Part of a small language model's weights: vocabulary 2048.
Each number is 500 + 25 x the weight over its row's rms, rounded and kept within 0 to 999. Layers, rows and columns count from 0. Numbers have three digits each. The size before them is the row's rms in percent of the matrix's.

# up: layer 2 MLP up, 384x96, rms 0.208, rows 160-173, columns 0-95
# down: layer 2 MLP down (transposed), 384x96, rms 0.186, rows 160-173, columns 0-95
up160 088:519538493507477475508522478493524478461474492509511433530511522477474511507509485457433514496515496500480542512527490509486512537515538508500514549472501458547515507514518517557496499483507550464486514507470504518490502497463546481513476491506496497550552513515506512462501502489481480474
down160 098:495473514508525502475507487550497494494533505456480548487501483512512460471484484540515463489528486536529467527430517475494481488480477459468541458544505496482463507515492543541509542467460502495483480496522495486449508479503537488487515495522497491511460486493504509521507519495521468518
up161 096:478499531498496526507519494582445464525507502523532485490535470476517483513485475510495544523491504486500473533524513505476479526473514499497534438484499485467498511542515475535532478490528466519521504516512492486477441516488515510502468515494535515507496519458504571497481515507514483492
down161 093:471485514525482548489487457539525502496514463496492473507501461474505499510485555531474538533512499521505486553494501492480473519559476457502519499459538511510494479492493490473495479503486505514519519497487475469535486521500500539490513502451496467456504502518498481520496452557467528541
up162 103:485505508471482494515464456533520529484553505507577532479517510453495472549470490497540473498491484519505481557492488520484483508487510493523490496493476480551508552521481511502506458507495493481514524492479492491490513463526486486507518529513461443486515508469518516484493535485509496553
down162 100:480512471455500530490505468474459472457514494484435485539486512485489488487536480503516479486496502474477502511524514497517527477514486491454506539492516492450529462490445538481510459488526525527500514456507510510514509468502527497462505494553501486545531532498524476496515518511531493459
up163 091:517457484479531504476475465505534478497437507482521502512498499482534545500514520509529476499456510462505447492491468506496486513550476591458517485517513508483505485498470508532525518511497500498518519453476475456493483513485475521490514513501509514457503521473532485525504489541511484512
down163 095:470516488509497511537514470474484514499495505582514546539490464505521529552472527537494482491487493495509533504524474525524490484516500524472507469473499483513541508490501481509480476479514553496495500494493507506439542531528537513473480475519460524540467503514500503512489475466486487452
up164 098:487479486476510522451519500493499489496511512550488502493479503481491520497494482483496486497481504523497517528527485561512528491515503517504459485537520482498493469497482493535494531511522489505528491487531516502472506544489531462505501485602481524499539526496522447524506533448442498469
down164 102:498542520540482568515493483528510496549487500441490536515476474475444480497496501480516502509504526527521510491498507505515513548550483487460526491499509492506471508510498469518526500544543483534510500526486513507536505508469493533509512497473532464528459496481453534526488517529517467498
up165 092:500500518486451504518444495484476544521501466521526502533535433532534443535512528536512489482495464493494485494448508474516489530496470479520498517484471508498496484479490514500492486555479529460476525523527524471506488502501499491500507497451501511481501484491481462544518456518531513488
down165 089:520497485509518502546552510460489477503465502476495488506522510467446534481499518493531518499520535473514492507461514469531494463480526460535508465509479485511525488527507539509514506429522471537543543504491528524487502454449525505523492492493489494529465507508512464529491502515485501527
up166 089:503462451547486480481478506474534512536505528465475528513476500509474529504497493501492490519488530498515490468517495515528509501503521473516530466462515505497491451483512539447483527515502461503494472486506517510483555539501495478556507503507493496432461545522524455524506477480491528492
down166 094:489477477526515483456504490507524515538525463549527531527493519478520504447505488535470531456542504476489477508512518557487492491478486466504486510512478516489536516495485518513440523501494452481491517529514493458486509453478557473517493515497538518529516549516489488503507516488511478510
up167 095:492498537491514522531474446546502495485524496484489465521461467506479473521511504525504483489520448539474490494534483468505483521476502529475526518492477502481514524512511537500509474468464449485483482515501509509554500527539464499480522541493476526492497511473491538484523513477570500543
down167 089:514519508530516547513521503542541515485491486484509493496523540495502513420491513457468498520479518538527474519462516505527479486490522494482485484510495546505496519533507534497489523499518499513458503441514501499507520504461489539504464497547501523439489475501531486508533499463451514490
up168 085:495529509499549473489482504532517468521531487490515497475536523453523502492523501503538463497504511479530498473508503486473468504510552494506545472520511480518479504473532490496477510512478464457523496549523525503513489488483515506556503541546479482487503503470509568470521447504489516541
down168 091:511476544487525492488490515507471494484510461500489490516555507530525504438468487492534526493504524496516459455482469500496472514546454518500487509509520502465445473497498535489499503509493488493492457529553539469494524495459465524478499487477477519504518533533513466493459476469501508534
up169 121:504463458457516519503528485530483500538483503505512454479492507478520508472506488495494501509509511519489540469521443525491493532538545508516540467529500507475497524503519474502482465502498456504479519510563494492467513461521446537513508495521422498488524491512495465521484509526522506481
down169 112:499494436518479497495522478535515487543442477569496531507523495471552548485481495481487489495504484517479482510496485519473470482545492513488534521478492523472516453513539493505493471494505472520470492549531501506513474488538501465479502525525497491526493475539477528490506523498470535492
up170 105:488503507538490495475471488516467482538568504466524536496517490487479499506490499540503484505472497518461544500479488517479460525478507470481527509506496493494503490482514493482508502496486532520449482526557480542498500531526477535497526475472550444506474530475449473484532507524521493534
down170 100:462518507498489499559481459528518511468510517515503499500498516511466500538542545467511508509524524488527478547520493489459476456465526475488470492499507521462551439487506557502501509478496521484565477476488514484464494474484467503507501524506503501487527502531503523493465498484512538493
up171 087:500506442483489525517483521478497555520498501495488505473535466476546469476472522470491540505466523484508504477515471517507517470491531519485501465487507519510525460478492519504482533513543513487512524484535508461494534553480487491452516509523494521541554482513494460473453525506471504513
down171 092:544512501474516494509482489501490510520500554475495472525507499525493495474517479452488546475540537539552470490513503495472519493503517505510490512487504506539493475507512498525464487482491501494476535513489543545511501522446482516535537545440489515517500483491529527502483528485498436543
up172 093:502468494502491507489457491477538527509466510494500486542505501532545498475488505505451539522464493522543489463483500548541536507446508523529485542523497523492480493476482529478523481500495517570459484537477515487484500546502505501473478480490502494485495484534485494501504513508517432496
down172 104:475487492470465488501515512466491457490502514507499482552426536504538505495526475518524522436497515517484463463543499513504511506540464489490527517493498510535503493459516585480502500487474503472518517521525491512499499486501508517488493500552486519493452505511508537496515509511472483469
up173 085:531508468536465500464473516460463522476542511489510521521469531491508484472501496475502472504541491511544504474530491538508497456500516498523554492458532473536504494518490511531507492481505466502472520472522532467510496486488512460506480511547526421473526511494479507501462484495525497515
down173 099:508547495478500510526448522484506505491520505478507463527499435525543463538518500527523490524530491464490533478523528519498502539522508552501454502491515533499508516513505521501491509538503484475488488507505451497514522518495515514515544511477522512499511458508505480562547468514536523463